From a checkpoint of a small transformer trained on Wikipedia: 5 heads of 32, 133M tokens.
Each number is 128 + 32 x the weight over the matrix's rms, rounded and kept within 0 to 255. Layers, rows and columns count from 0. Numbers have three digits each.

# layer 2 MLP up, 640x160, rms 0.0874, rows 358-366, columns 0-159
129148132164132186136193131107104119115150147151132163142142157157108105181189128147066154133187081049131142160157128123135072122145136158095130169142094061079167101098096102083111093134117082092133191122140109087110176224126092171131143185160172080167039109158111082117157115106156089098141192108074092033131137094135089115154106121153154155112146119083127210084087091079146086121150139110133105135076109118114095098147166126087082126145173174093136122142080142201141145113141188
181174175132127103151116194064033195129124132136142128153144087072112162089091097154097167052145117088128169158088098137127146148084129130134132126048166074100104119149112144104150163176119139137169174155143137161100169143088176113141064123135131095116105147172077097178122187126121150105194136138188148132060127140129104129112178119115123084045205105091132123159111121134092185156103075116166116203100183123100182113069185113089160132122115087150095079121136140157168130192185165
164162086182114125164082139158125204110132086114151159157147212130145113149109108118102163147130087158106155129124120105171164129179113158097145162135193168151099165154125172093057169085085192110129081183124053166167138110132218090093186164138101052072170135135118091101174148088165136087169158140149137086130040174075072078120083137151098061122112099182139120111160092115149110136138166105118129137066101105101182081130197127081122097036063095121036139152164147180139106099147165
163110070115129121108124130136151126115146110177178192127137152185112175134174216120175089142151093118114155159080148131116180119144176108137150116127089103131107118162172092143184093141173128108111146093148136105162127113179111111128136109123128136118132102164063129111136137148151141103099157154099123112157161160135096135127126171132136142130153148132102119148058164039154134124166135119169075110160134141149128119161077207119172182105199101195132094144132121133097134226127086
161103108136132168187166083177152150114140151136134123156175073092110129096151106131106136175133130100108144166101118172112122196121110131118051181116100137084152134148184133122108155117081120115180152130117137142140152189056090108142146095149165090067133046095166131087146115078171064113133147131132133094199131096197122062149100127153122173126042157131091122102106125132135071091124112120155093126099131129076101142139131184187098217105144120144194131141141141237135121111141110
127151129144105140203108140126100115160080124149122087135141145106102142064103122119152134113126129121100120110146134121177111116182118064110150107124163145100050097120126108132157184211216104148125101166086073098171116164090153104201099111100128113128080087176095093125120093140134103128096180098069171146157171151129136098154107157122141166151144173137086131103118130192094147112094146131186126154124115067122161060129109129121147159179102146100116105168095126121153224118131108
084158106101185172116157179117122157006104179091087134113189127166121143144121120168149183116068171122194135145149148125096052145110120077125099150152171092173116137174195118162114141099208128101144079155109159118127132086095103134110122145149150087128128063110116138148104152132130143108136095068094154069172132116123090149133096097144133090066125086126130116129125124156110139129153106125119173114155119116149155184124137130154157142150145151076149136179141109134111058110122085
143171044048131119091129104150140108134085095198154183132077134201126161142164114154142082143104120135118163150173132120116131103149161037085102170138147068158138136103099073101089128118086066077122178133130115166124159161107130159151135141145143153178129162105097123166127169110128109124083169095118109041170150101162111124124142135079130138140098138093161158127174119070108148146102148089073117059134137102187149118012150219195064185148188131113137116156082121139160100075156090
161143149164116176173160130144177129142123203121126146096193122167120102130095094081063116074180138171171056078126096184170142120121142148098134109146162122097111124104120097115117229113149121148133132154152137158123163068090084124145199128127167139065129125120096105110165154141133067124128174132160164133111169118135097153089126131141137128093121159107172135123087129108090123117143181102121077144136135124173145100170120133126157111145185160102107162140090148122137135104127128
# layer 2 MLP down (transposed), 640x160, rms 0.0926, rows 358-365, columns 0-159
125119110115095154085084087149150104150127103035148116144145172057164142138141082144112156141060179061139127120135156166175118090178112155111210135099125146147191158108158149142134172135038174117130118136126066134181086116115142154121105139137141125126180138164190146166115074117159126132180132191123119134125139134130086149076107167176099070141134169105064154132106141145157158105063144169112098108128136213178117119120107125174122098131115094157103189188095156110167157138101125
122060149147119161132166131140113088152124185114138178108141069145181130197158058119129141175166184132146065159114125106121119105128128163133219121130136163161137174133087191152099091145087176124080085157094158170119131129179158119187110141097163139048153128099124176168149130142169132141147164112114077123168127152101127196120118111160159222176140084086166130118139111175049112099107193081123139145104147140091151150105153178114095110090108080123102187094054138147097137157165113
156122134154138178121160087122119124166176089133111114101199131173176190127151083132109126096108089183107128134140104062198096127116124158149123094120145116175146159124123185108124107114089133141083119087123012167083123110133179140138181108044115049066079163152065142119131077103180134079112139156177108177107158102100117083115125152146164068122164112117163136167130151116164082115142130088078098138110145171107182115099140119115103193099085125150159152143088190132154152077095132
174109119158133148112123144151099185118083090129145160144123161153169144121100083149125103151125118095129149116128159111158086072124124137128127151130174127110070118105097116100145144112074079103125107151167064137098116180088149152131143115064094113068117151155159115102171142153063144091159133083148057106050108123109113067120111092066112118105143173088141140124172087149102161139142109183156160144121102125142119149170115106100101144073118117123141122108151166144100165104137098
147120134112124163115060063110126130165143073122167118140151134134082200125057099110135185061123142129107146157119136107053153063151160065119134076094193157161137116074171074139203159127212172107134144156150090144169150151145151133132093123157140126110128134165105069162110179129100127109140177170116166101117127093165170146100152100142086116182159112127129120126139113124121158132136083130162121104152152082159190145130081104114125102090152167187166159112135169068115195139128122
094119094155195135107136168149178193160137137202188151088119130161130211119040183098123196147100104105198149141155125152120154091103114167128157150082149141178113090121136134147118123082097140194070088105146138182091082099137129165041174118177116126091091135132115136124172160130091157080127135089115134043130154120115116130129144111186166157140141029105130142102134162139118122087113128095119122095159125104126142081094102147152117119094197131110128149177196095136121129144127143
154084108131121092129110118092152156180124101065149155150155154092164113123134125113155162108109125108123101102091157152123179139155121147135157155122117171150127081083122127116174112140091103120098103074159084120119144153065108089114101110136121158140097129076078117112147113169107151069134101119148130127101118145157113128105145081157197163061128088089114084072198066168069158094114113124157138086099170115162116153098066110021076133114138122165173102091060118135133183129165150
072124109141187167123187170149099062101169181116112131160086078074133073137126129123151115143132113094107139148152121160188080087112124162160070160126127192139155079153132118110143147132129144147170102137093162141136093174136097098079181130137169104064139187166123142123118117196132122051102111138118141118185100121051118094109105139189135199092105048164143182149119159097120159185152160161146083131105150191165149163162044100140164162127133127152174142098132143136161116166144115